From a checkpoint of a small transformer trained on Wikipedia: untied embeddings.
Each number is 500 + 40 x the weight over its row's rms, rounded and kept within 0 to 999. Layers, rows and columns count from 0. Numbers have three digits each. The size before them is the row's rms in percent of the matrix's.

# down: layer 5 MLP down (transposed), 384x96, rms 0.175, rows 229-314, columns 48-95
# gate: layer 5 MLP gate, 384x96, rms 0.249, rows 230-315, columns 48-95
# up: layer 5 MLP up, 384x96, rms 0.237, rows 230-314, columns 48-95
down229 097:535491495470513551457529503556505491532448535461524459499524575500399438485500416440416548566510474451463467496485546488508534441485543524510521
gate230 102:536567443546489498537452517513473485414513488510485557441556475450582446448548473503505445498479502466522501486466549462430462507515599444497496
up230 103:490488488506513456568545522471545529506459495529480445452462567444538482549574554508421445526531485470454551541477487513482465546514537494513431
down230 092:521517521484476503465458476622556503541501480513485519538508471554500460486432493463564492467478516434487419456546538511515367524527557511528452
gate231 107:501400513481452475481472502501585502460515467518545481568484498524480468443493521509598526504538506529561514477440516491566538543468474511456481
up231 106:565487460548534448443508550497478526513479483472504501508535490455550496475457573469523448500459541459461525496528442416471517492516467460554510
down231 102:447533464440494532554467491526460484529543478425579455474459532450548468534483404506444491522443454503453517491487440472495515434456486444553486
gate232 095:512374529470528501455510559457460476533498415432492526507472461490510506484475496555485492469460494466533461468553520520387504479514563499524535
up232 084:474527553499460548459519455518485516517503465461416502513526482502507546447422588555481479521540523485436574545485493500489494501526450525459496
down232 102:534484530435537428486486526440480521517403543517560457553531518530485488523472518474543480484401517509489460483521496496497475486498531499467505
gate233 099:523489509567502535455451493573458440528497490476526523433527477513561478464505434448425499512538525468488473453487442496550535482476492592523476
up233 101:428512575446451532438547519518477498508522435501525538439450538606452489481546492462486450584500490550588488502503503553473474510531503544504438
down233 088:519461437534483466530530503498452559530465438458460448546514521448510459434478560503506530472501407517482541438564484454494506547549537462448499
gate234 098:514449486579545533500515492527514530503508522509500429534452469432499564561520567464483561495585521486544549490535585507503572483491501573480512
up234 096:502494510546549503518444517515515466535505437451593452524567480533516523455502461508523514491514471483538487578452468544544557436405528507506515
down234 096:539521424484518458548531552526521499467481501425459547505483599489496569484459502580532489437454441456515520484487480480539516599501548511465504
gate235 095:514535494437549510533507510449496507510534505463533516501518500538528574507492491501539470527491506473494482509427500568518482573496457468549507
up235 096:518549470543464446450522531510506585466436536445524530458458569482485526558481443521549566541520545583492535507436492494527530490477487512500488
down235 094:459572541504569454495497497549474454496479509479499510485581513503483450535513540442461469491511526462543456492528497467544509492518521460533490
gate236 110:518487555453487498437496398557542481431455553493491563452485502509482547556588530459539522569459552540578407507530530535537456497438482453487462
up236 109:538417532535522510545627494441521532546464435545548538534553495441478485501549457481513455433508494514501490466465568450521454482537484507558437
down236 112:474484542500541512506475551479415540494547526474503469545495480549499499503454592456496529482544520552518538499593595501440506530520441525543493
gate237 107:515479475493525523474567501542519544577558519482428454482478480514478529511454465511544527491582491430536585481466600471535503465500519487505458
up237 098:468528476496465491479409562459450444543516509477472501499513527484523534528502533462498492463543491554426471602492566488545499525512512535510528
down237 108:558525515512485446527451476409477423484478487507486519485517498474482502477550566490541494440423497558496486570586496519508488575593433548438507
gate238 097:527520477521486486505474483487429474466486544436469516470426475524493547570510471522521464536506505486528481518506545546493474465424526502477531
up238 111:491542522487481440551506495543492467453520502536482554527526543479451566542523413495491491509589518466534515511512513480457471453486556542528520
down238 103:534466467548447548503473477478512524531411489490516481517532455508545471499520441455480521433430496558560509447440531447537479522522463498433544
gate239 101:524494532485451504509434473518549511560532520559515533476451518486539486476460439498488542461476509502517511532474483453514560503497454483477481
up239 099:522467521442499557605478517467518484416453525458438456531510449558471459504493489458522480493436455547505469474487523465487465447427482527573475
down239 103:447423516505505553454526496473575479442476515444622496445559445488500494496515443457486532509538472474502535522495551486532543414516550567431487
gate240 105:535568484542436548472527546513533478468476506540491451502463534465470519531572514457496489474496484437491423407514460496511535522439524537485511
up240 095:544457483510545497556516521418441498517468494582572466497547468486537524429440433454513529557511475477453433481557548521519485473451485532478547
down240 092:532496523479499550474504521571526495428514470478597455532510523558521481468490490535475535436463526488519550500488490443422572507514522461474449
gate241 092:439483505496559520494519508571530478506461489483490507472501542488458479455421508556564499557535386451552510440432385461502510568487516466484454
up241 103:504522506535530457558465500460521539424579479441485465507457433525444492510511490451448454418519583504442490466463502538451492510510534484478535
down241 094:475466505547493461553461595543517407500438498538541522451489447479539531506451579505531513517535466493464430491467515471523438510496493519524501
gate242 091:519523478479422529469494452516530481506486554481482485466480544479498470513458450420434518510537451530459479547529461516496417557492583481498454
up242 086:518480483571520532489557452462528537526532525472524515477464468483578427483511488497471545480510479566511462508459586550470490421523544487486539
down242 095:495515562490478523494481467498503439558476486492467504528546545500453505493448481515565463449597498453477519475576446557487438503432485427490438
gate243 098:587561503514477444494484447524498490500552561498555524491500449508474638490560488487521438530495543496497435461471494508516547484417535462514498
up243 099:550509546472539534488505547503521535584456445489540491514486532458573521507473512509536480469478489417570476487533515522457501492604473525451521
down243 087:468524572541449525503486517468545485444452531540541485499527502467506557467440586520476550530443438523500500529468467569495466463449453575465423
gate244 097:488519487454465495543529534472510469537558463457493488433527495494505453474375462513512528482529482456564428470433515560450458541461497482497476
up244 086:497484458514460432431579479479487499485559547497424441529509498494501449469523433547551498445432543570532515544456530509520566512479509569509503
down244 089:445500498472511440476484544475526536486492470485494459532418483502447571560555574510464464519542554540480506544420496486528476497516448500487489
gate245 089:545571513459500531440576550521527474534479496520491565541499466480555477504491520444496424463520542479518472399588554537479525491491502540546460
up245 091:476540548502506452466539437560477525530562539477497533473468636601490520575471457507467594461479499526467498504428503463503426504542485459445509
down245 096:511490502472579574482468497473524506428498534480436470498463410464548476433508549501508452513563489462480480551450569519445546459453490550498439
gate246 113:526472491534508423465508470473516530567502489507527527515507466498537535537496555434542448563602488473530485576463469522583436517485428543478485
up246 108:477469435469522532526463451581570498462491485529497541456523499511471519456585436496537596541514437574478507510501485482509544474491513537469524
down246 107:519481505472511448510491521469519492534469477505526450553533475430549511390496523535532500470480446563608537432516492505467543493526519453490549
gate247 114:515476476457512492493527514528550489497498520566469528502537575589513523565532499457530542505513540547505492443567566549549478495470502494487560
up247 107:564466506473509561509547503502463447452460543501553496540507478537514556486508519498595517533462525523431472501502570579454536478409481451454458
down247 110:554491544519469535521529460535491436511510502541411505501454484576524511533480466420504396484570567543521460518509473483478479506531472503569541
gate248 106:477463513531503526421466471508557561503542529423490512508449509499504471514604575456416485503570492489460532470460531544480506497473524457452545
up248 108:528501484513481484454513537466483493530465393478516534533521446503573426479507517507507554529456492541473549496500470451490501513448567560497606
down248 102:522398465511402525555462508526471553456468468456500514488488492493521526508480411528501565560607523491447537489520543421524537502484420498435471
gate249 100:499511522478550490585455504508515515482507454455482505462486493468453542514571512558560502481539572522547499499546429534485503484438460497556453
up249 105:489508475480457459469531524542506548439441490444443407507506460514622552462522460547522479483562439530531497498447539422537463509463471515554566
down249 092:561567501450551451540438505481535570517563475473509420454469467530474441475550573478466486537494471498586476538534535446509480462434554447503479
gate250 098:557540526552532516504494499548522480474473457456430542512491483524447525376510414499483568489499502527575488467428437438447449512463494446475493
up250 095:520451480551523541462550556538511510481500521518449425465509473449507499517541462551451466536490556529494496545474504495507424483479490463506479
down250 095:469539490451524502531459565519412476416499459494433524508510475482571519433494520544465478516550496540556475521497550495519464487473533476483515
gate251 106:435514525511509448483499470460447504452557506552557511472509497558547467453526496492517515461531511529469508494390510551478519516427495491512520
up251 106:549553478562517466435461526554490501494571523557566561510474464508518536493462548518603503481491494527502478518547462521497536509490557583545487
down251 094:468505443500547477529507476499502509466506468555507539502520517500472489576527435509520492545550459583458539472549511512479482502502418482455499
gate252 105:521538552474505606518530555539460447500466501471421496516503469443433551493527511485448506477497455427519531504582525510506535523448562452492494
up252 100:483509552414437502507523513510486487512489431540484458510548475423451453540520490522559480446425432485565435518496522463521466477455456486502487
down252 110:476496524483452485517528531520553478523544517544452462504550459529439524476494464563445491493402474488506485543528477511572487500424622466495453
gate253 101:549495547480544523494435590491478471488403475497550539552459504431451482505531443524552481486536525466503493409417457513478506524437516521465442
up253 095:475484500465465526496571446506496478472450499462529431470550441470533511545533487454537520482512481487501475591404555417437547543574485552555534
down253 114:437473460465508497503544484426420457514451578469584479549529500512553587443541466512493461500414448506542492473461517475501465542526548524498466
gate254 104:524573495474421470456467503516496490501501507470505495510551480526462509464528531498446535446526431477496477462575478523497474597505587494480528
up254 103:532494538506441533487456496555484553516562510550545446467500578559512529462503546462512441466509552525467556448457505428476505513562543574505492
down254 106:478506485552544469506529532529470556514501448460498503443450480541487507570475610527533478473503509455514500443531515473539521470507472526529527
gate255 092:483456564516491486573526475492449499490519480453487513471472583484445515449437575498515476529540491465574439496493467510482508532531413452545488
up255 098:540474515386533469503493493446488476478495452509523522519509522536465506538515451545510472528418533542446515489505526540446423519549488455503513
down255 096:568519470507467519518494490535530523481536534448487477539509524465460511482481536534475541512511468520479516484450547470483481544448505581506481
gate256 116:517486518531535498452483395519502492514452528456460496495508467493461488518450477501541530569459499512555502419461488544463508487452529493499486
up256 104:520541480516536489463422483551512466471522505486460563434575546461526536467554525481507480524500505464475455455437522507462451478489592510558520
down256 127:553527467456567498492420475458484470544430476435510533513477553521491530503449467482520573534441500479518439465524538516486538530536478461387537
gate257 101:553485527451523491476518534502513515443431495494481475465474460453484479436518522443487494477575438572551434511549622502502511557458510511492562
up257 100:577553572512524535464474457458501424484527498527524481525554461497457492457513420514544493484485548527478552558429478531557432472459534483460544
down257 098:451533511527553532507451524496500478525508410474453444478616483473483519458443465507512519548425503429559509517558460543570457503506541448538556
gate258 107:505486553584520483456532479542450524486491555576499496501549516524551426574520583460512507446526511437560503443508525550521517513473461583523518
up258 113:529534502493472528438565522548468464485498483449441583546499500500465479564457522477485551555505553471532466477558443446540462510542524458521440
down258 108:536495471465497495516515444547416498462568549466512536463455524509527497408493583491507431505537475495477535530491468479524409489545552572536485
gate259 093:570503585501553454471487547421444465488500532473466421506553480563483498459505518475478551467475471539545488491584470531526490520424486501479578
up259 101:507485479521551517532459541515466494531463532542458462514588622556511450499462454489515520505439482526542615520504414537464500532507474513485459
down259 100:552462525510542491491471480520542521533503486493504518505571496536413472464475365520458426516440556521489509455496524486453522558513459500553477
gate260 104:511453485479468538489456555528532474504529551563469595536508480463482592561489526513481530526577467547564416574418548502522448502472469486521479
up260 107:518463447528515419466455502564419504452564511500482525518523499517495441474502492528486553463494502493505460447573468436533429503537482541514471
down260 099:500485540406497550527504520474520531504459454486498539473488440517518498520516550470474409509520389546546549612510443483443479436423491452499528
gate261 098:555551556458513506459467463531547498415413499493422536458498460488530482506463519505467528462546481525557603489510510527499542502515552559499538
up261 091:462527495481522467518509476529497515508469530542501555543425494496493555492543459450456461546496484510450495572510428502480458477435531576508485
down261 099:505507464489446568461539514506437542482525468516577474546484480505457615506451529548586464520454491509485498519571520504532501492547466551462477
gate262 086:490450428442490484449535475446500550489430528491495574549494477489554548492466495483475488482513510547431480422506475516469484477499511503468550
up262 094:445447536411511446479501465471470496466587507556493448540516530532554572469553565585523523536471546565458550541522456429438505553508528488438500
down262 093:491524409437579596530478541546481467455540511477481467459451473468445456529468452557474551479574475597515495499475521480507497531526546467556520
gate263 104:527541510522591546572451448525608552521384546501531492517493546509468506606503458446483529475488405470514500473498488476522465467533511588528503
up263 094:534473499472406445438535468505489519523465461518488521492558498490490491530537390432459447494513489520510418508544459557466514457494518460485431
down263 100:551574520545576487506505459493521496539528508517453520509488472428591484439440447516535553482486512539469517522456500543523419487557553514531484
gate264 106:441514514466505506529522408461435497565433482459504521385440568578429503473459433524488589523549494555514479477451474482492519463457526487515438
up264 100:509462435544518510503474536548492493462462519547489527553509463468528515523559562592459552494481474450473475429505472567459538545507515490529576
down264 106:458542428485506553501461486491478541473533522498592538482419534461462495497432562489488487529508555546497516502533538532494537518410526453536439
gate265 093:505447502566555490436526515465511432412479515484458507490501492461533494478537544473548533502434515460534550496577482481443459490523492481461440
up265 103:482480483542466491444547462547541424480523500398441521489489500505458477453461457425465447554452470459462559518482455464493505544583518559511541
down265 099:537487492548536470457467471543568528495416593545530590479538468505518468529525480491494556465515518454502543542468511539463521493558532568557579
gate266 096:509502460608503543502598558498496562531483495496523519538499471535552461447432498469440493512522471457521426480503539538429459545471468479513532
up266 092:457438425480497462477470526556548518546404533551501486495533435466582437509510486417508529529415472511466439525478484551516484554438513476468452
down266 093:471489530495507377496512490495497520444511483477600568491501473517472494563537507508501464492555549527439478473528480514482546437560507487477528
gate267 107:553457467509450529454539493512542469523585532507534531496544435525499541568513582412496559465491523509482425499488556539589490515555517512485429
up267 108:414525452464477474553541504447510491475541600498531480465460477463482469552493497522498464585408414488471533446494445560465476465534552496468515
down267 112:479498441530517547418541496451505519499483427483512531507517475509533485521526549554501481470420484473485546472460494511530451448513515486474523
gate268 099:538461536566567561479531516476512475397528472521494480457522497554518480494476487500414506424508563439406464486423554472480540499513524537529527
up268 099:544503506455531584576525514464455534533460475497486484529528519488568517470556480474487404501520487506542473505575563470477428485525464544564483
down268 101:527452430406521466529496500540471434467532502497547524500542449473482531521550513497406500447529483469475538526528500455546443565456492491513464
gate269 110:482488455485552494520484406493539532523445519465523465490419469451454543565419409505475506546505458488589478483526486519507480484391530526493484
up269 101:589463513457578533442556512506524556536485486487515472571468468520542483477456523479514486542526485488497552417536455417522460369477501502557455
down269 102:492505470534390495560526498512520515569525482514382464507501543523456534503505463445514521493474494602530568433516519489454533520472530549518535
gate270 095:565507508490487500438499504541535460492461542516535503458516531470482449483563459472455610492471495495443463446545492401507460529478450494509567
up270 112:505482507507488429419479583484486492504493557489490463456524468462484501519578393501480563495470531544421513474569462514489485538496496512493502
down270 097:524538468497571563500489477507528539449470409464470511472538526500512527519504579516469491433514450446446509504555535541520488500405542490414444
gate271 103:463474404531529585516554584480501485424435436482448501515538531445509483510447520543546492514516516510549543549536544540511431522552503558538454
up271 102:494501492481453493493522517555477541546442485540477530484461515538565467519449544531497458491445495525477506538486437515409454414473509476503491
down271 099:502476534561480539559551530441548443475530561519487500501500443481543580547462574502489518540552496486461498475542428458556513522506452465433488
gate272 098:458432500480522468535530461546488542421523510533512536514514497523505471505518627504517443487507529474550526492596455573499530506458488486447474
up272 108:496538576554488510513569538450530553520496471511512507467485531520587526495430517523488482523584497497506463527482470484532427532547507503566526
down272 098:462528458464499459605462485478539512523501540523455535476528441565552522522491610533492454481490497423506522507425476531487505561504483453507493
gate273 082:470466504506476530454502451556434531460526541554494509516465509466507567493539425525570452521421479470528518509441529504450456448515537425553492
up273 093:505502530466502491516505507565447505536524489489442505566460459559488394469459544424490537494478522432542603507469482534533501483541563489489564
down273 103:484507462502498496471509546468564455468449551529561459476485568431463638558529520519521529541560424569385493553491483506489503474546489469501425
gate274 105:450522444468543445479520468472536470495487512490523529519443487522495500487518488422555524527560463556451462405522508490518492546539532586484522
up274 099:438545509539506540441543478557529529495495493541455526524462528559504565411480487498602577447452491470466491557482517574474505449467504528506509
down274 106:501474462507521506480460547507553514573532521505521588451507503554550531485478459486517451492497527490469486535504502602455568552470449537556516
gate275 098:494436517519572423433572391477459517446468530474524465643437487470466498520514506502502497495539546502477503469491516562487519603504505517491509
up275 098:535509555467517451495467455492494548487526501525485429487460490533434557516495446526538489542566537524561564493483594532504492537550503515525530
down275 098:516525523515520513478517504557544521468509462474454528496501483434445507495494426537541500436602517482484471508479503472435509502514412475508505
gate276 087:530473556529437507499552497554461474525449514485494487536393477544436489510584540512568498505492435507504408422519470560503544431481449512586452
up276 081:566558464511558573620495582536475504532528562472395472512550522511484513523523459502480515544496512454487457464450508523550440549422495513472469
down276 094:486547468546485482508500500418530475482519550441496498477418462490469537478550652481552505452550469532530504526502475567460522425494481493513548
gate277 103:514441480426495542450489532489551459468551461532452500465528445480444550546564519467512445490462440471538562461437515479479515473439521530610506
up277 099:484432504533543526495496474549517492472505495527392441570547432477507516526480539489478487480457528475523562502497468512453499507408519471555468
down277 101:497466556419538511531535425456455455461531502475509488585531416466500517477486417375498513473532540439566454462503495492538474517486560433495441
gate278 091:546528524464560514513523517471512499564488569451459504497548580515534591486466460473519530479511608441448503541528537509501517461571540406472539
up278 093:497452553484542435463481538463572475529480516414551469492497512456518511532510447525481476455474448541488530515552508501511490502525549464475467
down278 094:442505505450532515522509491459484487518587507523509514463534562557520495560487591540508472543533580488567439513473515477452516452454516486465505
gate279 094:513530448547474488471449472479459427486540497481466525486468512482445528551486500511463454505556441467508492485528481444542452503484459529563493
up279 093:527451575498466506538435446544556484428563499492516535449480435534517518549420563529506441518503478513444483493466482505423510524521499547520509
down279 088:521469516476454477454511480429431509598472496493532475466440512579538505459542481479463523498515492443540456472456464471501505525372452534540493
gate280 107:426518510499505468449529580466480505505442535460516495602495446536499537557490489522487479547583461498500536451560547497481454522471522472544484
up280 087:586485454520474486443523581489462487557464584521497484537487467518485510516540520513482491514558505432422474554573460513459417491479521457460475
down280 100:486464462496489529520495489539504562464569524503475539512507471521463475462490452441465430426442467451511496504465490505495560522532419605537535
gate281 095:487460499479559493488488455469453481511614473459536565512478506464449526472478487462543560511474440438508498518435501559440477533524506528533507
up281 110:482448556500459453462486475539523577504508504536426498536555513444558466577484559424478433517532484512456490511442514480463454534552441467458512
down281 099:492495514476521547510519511511395509541598500482477423535530494481549462517542402473532528530432480491493519526580499447543468484551427498507486
gate282 096:506548524563419484516526583550491524502538469498520481472433495568461476529532490457496527460537525462480519490509512552541417449472491540527547
up282 095:548467555544519504480498502495513542506499523515562502495508538472535513464510454477534513470559415500467432515453523470520487492467517459544427
down282 100:492567543475433528473509516413400501495419516539495537464521486510469418449482544562460511466569517491546498530513446539441513431494446483463489
gate283 098:490578485462559570476491501461454523542519569487548455461498531533424532548478435506394469449524561514535551500478498543544463505470473478528466
up283 103:517484498492406443494565473472549523444500492523591509514474505475546545432522471480538426552505564541472490489468469424524554511509547527527549
down283 100:515523522488535573496521567423524565482465546489495468465527511452538549541479564530461464479489462459505510496573531572487557471411535454539400
gate284 090:464479506472525557543552544486461539523481540492514505534470515510484476451463387446442526532447516557494467495459502475503479418482477533479492
up284 082:545496510447468465494504431441623490485459496497495530538535632445528546531482474483595469553501448551617560519459502494470513526489505527429507
down284 104:454529504475481519509496459526483526496623480465524477551460505543475438475502665472461470537409539538449527464504470467456531447458518532431557
gate285 103:559475480572510578482485543553512437489516456464577462504562521482500477597549515449481514570507507550503493507432516466492491479534569533520519
up285 102:488464504489586524508510509527519500566516464491476473509524549486491456527411512514487570509563385486502551454534549447475413555491525523521463
down285 094:508448453476474536529504637483484441546610441488557520468519450501444551528502572480482511521439494502582491475509475530524483528514512503591535
gate286 100:438449477523465551458478508506480516504620497413474427475471423519504451496550543533502471408473485590500524508469495504447523529530501474494554
up286 094:432504527482532562457500530565548553468465483514502520523525472547501453489510460519432471553458575517538550519501497513569474446544476438488514
down286 093:490528477472449491495495494499478502471439538454531512515528594535485459425433494499523473527492480416470522450512446431473498501435555511472448
gate287 101:504458505474551523454512495488497554542451477421439439488503500504481499436494549497559522429569469485451469561453489429495467505544455486501573
up287 099:474513521562484479621459435411502472495506534484562514546490404507508502470505454510528425506496532518566566481527529515498577506531493511554505
down287 100:485510513482474507453578408479544478546566490479425517479544510453514475424484514485539429542426514441472496492468438495494484464493498515512540
gate288 103:520599551465469487514555501586509502463439431466417515446453457479456541513512420523508592507529503535506468497528420553506492539484432509459470
up288 103:570504546466508527438512484472577532491447465468472483548505541547464535491511523545512499501457555522543420454525483584574511462515414510496551
down288 093:532483568480483500448495537471463465454503490595439503465553467537521517553579508423483503467557516527539462527474569402503503418533492560526508
gate289 091:432487486512522555528461550532505513448503534511574522529518544408518512455500522517486459467499483493436529481425468514550482498481525483447502
up289 101:533509549430569466477484492530520533483467549500509544540522491512511515455509393520461490492499494483525541521526445488516500537486521484500445
down289 099:520473484507547488558414516472484554532512463482428533506506504462514521474510459480492569577495565618545468524533508496505491515515485543550459
gate290 103:513494516522545512474517588493516455572518574466469461412489436556532456498442459527573579443508535503515525507509571511523531462506444556546425
up290 093:528532512484547537522508536549514536635575566490462495445491479510561397515491520486416496528496496467510516512484557503542536503565497577467517
down290 101:472544479509572484471555489549578431517545559510467523509511437440535533527468435549503516460513479512449498511492527457483501454477462495578468
gate291 107:485541496461522504512503512472480489573490425481485428497559548511497489517439595546524469541523461473482465467466544440534473531508505486632454
up291 101:458533510422511490449569420593533507473461518510493539536520472481461503440565511438479459471469518557463532507487501419466525530507572478480467
down291 099:582500474533467527497500505501551459476495478511487571517504461488498527532487433446474506455444465467519472541466463482535507436519542505475498
gate292 099:558498539499512598502453536531461440514538538567530477599539490438461485498487463566495471511593422511489522486522537512461466548416568518450482
up292 093:457470408525421497564475541515462527495455508480510530519539512479470498566492408508471504548526548459529514526464492539562420486473473473511485
down292 094:520563549539517522429526556493583486470558493513543526519461505469511466504547486490472506487548486505588488463486480513533526579578459507523548
gate293 113:443504496513528484435494466456585471531489469430547481519472476535505517452527499510498591469580450595542471500485512445476480480516516506475507
up293 110:453510533492553472449479474557554510381454521526528526531533440552506510512547425477548540516473482507521528469533529512554474524496487530511530
down293 104:541509423441510435500554459452470506510511536531524491496572497554522512525530490506481510475516493402507518470558537540508580503475480490572450
gate294 088:484554523518544438539452515504509520483555496483533489420493500449496504445479359560525536513475586478488494498505504474531516484575532503496433
up294 094:490503469482477487502527537529424480525456459520533441471534558500541485550589448490558530518473479480517441508549441516536478472468500500401472
down294 095:494495565527506500526535481540562588499461593491533547467489413458458493418510576487468512510519483515439553462496553503437523551550499554573448
gate295 089:483489540517490516480480505540421523515499499481481454463389493508441567492512514536501499470463514473554530492492505461527466498524489582524499
up295 090:483517481475535510527533516433500468497512555509459529596494542425571511423547532517452557596520543493514574450515502524484460477517535514462610
down295 093:448433469520533551449466490504594498476496504464525482478546558497480482477536433473478504428627487505524553454462549401506483495463450567452528
gate296 101:517507554556484561438446534481490469574539566516465474467493483481521511411540486531512529469469547534553493553387469464462467524445554533474504
up296 106:496476493536513548469565385422442513510501441452510473483482473532490460468498477565452566459523533507518553524526526534457545519446489492468535
down296 106:496495564513603520454519517485489455491517527537493481534541511515479487474547345454476535547557429437550436483552491421513466468502514469542497
gate297 093:547487532492510532534536511452434539475506557474467510555495513440593523460510537469474524479502475462496510488487427553491475600494454474543529
up297 090:491433462534496484515510484478511472456449468524537548468504506481447438477447548489521534576496471499474503523539499457472397543489506490517430
down297 094:452525533502553492562504492528472460511542563484425536517485491503484514443535436478469497522387469493486490527514464493537546493486509541449459
gate298 106:392504501496573461514470474523570496514528407462507559510549544465534498495520430522585403526574470516460431548436497453484475521482554533483455
up298 104:498533553550451519456463477484497581520545546488500517472420516563503506450506519468509432562488476529506456513420550571496509469538459411468450
down298 094:507476522413535431488509525457500506503376476490511498538486472486441454540479518523508557495369554475453493444494509551537533467471505529521533
gate299 096:489551454496481499463453554414503451492475509503471439545510534506492431480401518535485515487447409504498510462518531416449516573526477491500474
up299 102:449490469450581493568514496526536428465509509452568526462518500487477517497492411449475462403540499461537507564430521563502524490545504571514530
down299 100:510515509472572495519501424512469470533535497477427454503547538454522460616454587543517500458526476433520492580455491517498539453456551477461494
gate300 091:569499480491495517464502514458513478495510519446486566547504507491518506522525517570495509469520461497571527564492493542500427461536416588577448
up300 097:455473488490539520533519576526464479475408552584477532584481513539538450533546515463557527473468535478496538502412467401506551489496430437552472
down300 094:483403460552464554504485434505483550481481512467520490517567444588503459495519523530524469464478490472493471509562515468502501467526482481431490
gate301 098:440447437463510521450545563545483477478568500527478441508514527489493516501477521502457542474507517470557529542396497539500464528488560557478521
up301 105:554460523541516400537500434470501462471529548566491572455545506416531523542462510521496503471466455461480451530442504495511446550476514450493542
down301 095:477424447484489535482510538531460437503465507485543465622512519537535497450451422483512480500488471445525464553482510549511457490513460532522499
gate302 102:561560500506451431479521478554526460511461542489527493539483460443430494533473519571526532480469471518593484556468526522454498449523547492466460
up302 098:488482512445523479414445531571491503494500475510511465431509509544531455442465493534553484590480473503482439474516438562457441553482470525524525
down302 096:464499467550414546523570438486500491504520493433505527432518483513532498517515442571490385423495496554540513475385548569523467546530534484488464
gate303 100:557533500509403429505463471480523451497417462432476491498504508463541509554483510524483510478582490493591565486492498471544503453474527545465488
up303 099:566599479464497481510508472487488507586480492440477452474547534479517530463522546440478510458535522533453533529546481484464529525472425466474447
down303 099:532574528488533463558499498483545493497504505510450488513480566447475497558489471444486492487464462528623523485488566475485463492517417524551561
gate304 107:510504540440540513410592542446534471540521491520505521542480497501500434488487500517485563425506470468555502487474447444445524514522566551401532
up304 108:481539506359497500470483528459554499492570496455509506463474513487487544543499467473538531415516444495494471524496478536527517472546437473514439
down304 109:477483481515524575505521512544537525542529519436507463513523464443548552503493459485413505451456480490478494529490470507488561514436465521465575
gate305 107:507498496548588501518421456510515433466541435460506471466487568463445494476535519474504439544529458480501533531502453459541420508412544559523461
up305 115:522408451453560460523465501514438533477569471463483503521568445505536509533502516464615491572520440482467509451512461571531448473462459465503553
down305 121:543512421554508494517463509516550512492430432456563404571543470490544565546507497503561540480414424495472498477448494502441461552475469488533550
gate306 104:523484534534497514476497530554483436440474406457481483450523584509490489484538498505482558564470483584554542495491538465491442423500424525493479
up306 108:470571513487496541451493492466530510446534507459473504491482532476514461501552570523428502487455537474503454531499474455595536506540537528624436
down306 106:472508430520490563541567464535565479508530543515495511518526462553475494494476490532537549512390530577417480514405493561559567505472570506472430
gate307 101:540480563506507433520523427465547517479469491420490544504468500536503512477507500564491550480562490450575549517504531514532472506549471500452505
up307 099:485507437509526504568413499492504511487562539509550476457525529486531530540515484551475525512459476451471498554435534447508519431437588526510471
down307 092:492550564506567514505458462576535568469531408519541518503582484553496504485537448526564546537485618544474469482503530490545524502497543552518496
gate308 095:544526496467464497511484601463531519567514526522478474467481497467534485531514442524490510555517530436554449444506437500537509429552554480400511
up308 097:475515548494560519517549592471546532539504449492515563486413478450440529490481458531581525508492523528543476478491513467488478468508512444489444
down308 099:532511452578467585520458495505450503441479496445497428521506482473527444453507464505510436446509423518442506458525487491472560555456507580521503
gate309 100:545548486514515548560536505596486499569509491445507475487568518456496564465518608503495474529553466480440477541499486489524464415437573501540505
up309 105:484558520460453466578604525521453508514481503531530410498537547464491550495468492530478493521507474546498555548546464476516499512521538535478560
down309 104:487533462524551499484442496566489399551466604502537478445595465566510533457456501440510466467516473470522501510512472467390472487542432510521547
gate310 089:558489530510495540523548547445511515475440493513481641536501490512435526469470396530474513519543536458573449488549504461545484447509472516517478
up310 098:487498549513539519494514511505534516450447505475460518540445549467478451520547438488521489400492521487572588535599506471546481555456491534559512
down310 096:428480470480464522510433410473440444517578498494538515451519510487502557475475592541435474531506486524483489523486560543477509517463509529439481
gate311 090:514495509470517561450504526509483535473489519457537507575506463442515498511565428516504575515503484489509525493450595433549476537476521441479523
up311 091:521525526503499512529501537477507472469540484409533459549551517437549515390531488532493559501585486532557463495529419455526425472414490509453454
down311 095:509504518510492512498513430492495505516571497569429512421473475444503525415451414465513499507492494553479549471546448496548426478564489536478519
gate312 099:507484494424509503432451454492511501504532461481468499503499516530432472498537462495518481502474579517498465482530503444595486479511509512518420
up312 101:466496541510523430494536458502503588544487500473541500447512475450472425498427446493566496468437583495505509455531451447540506474466416446516449
down312 094:533480398546443511526493484517592539466564550486516496481391469427481501427488501441573525472426433462517559563473586523519511510453488465472540
gate313 110:434392512484580447492562527546516547447494497464507527515492460463519509443499515563541518528500452532494434490468540545508430487552459492497495
up313 098:568547457494533457594496540548468508451493507499502544471473474491529421520490539499440506515485476526534503515548574561508477488491482447548564
down313 103:518564494476389595519508506536518587559448447476577490448604473463543534497461536507559517542468453520548469542547463489576535507486485494520540
gate314 100:488518517477486430524477525474533458477537469452448502497451508462490507499502481456609466473472527467481486435490512510494476580472466495425465
up314 107:545495512493514546550552526460547459541503467397477488504545459520521511497546525485452518484423489450520473567477460478490421458484515436539536
down314 105:462522438552533490461486499469460471539471442463407539469488479539499522535475490469515475511457508559491581489477480519477515524553518478484516
gate315 093:523519577468503536537555460500494468478477512459526508519504493525504523515495435518582551529541469537564499528528484488532563565516539566517538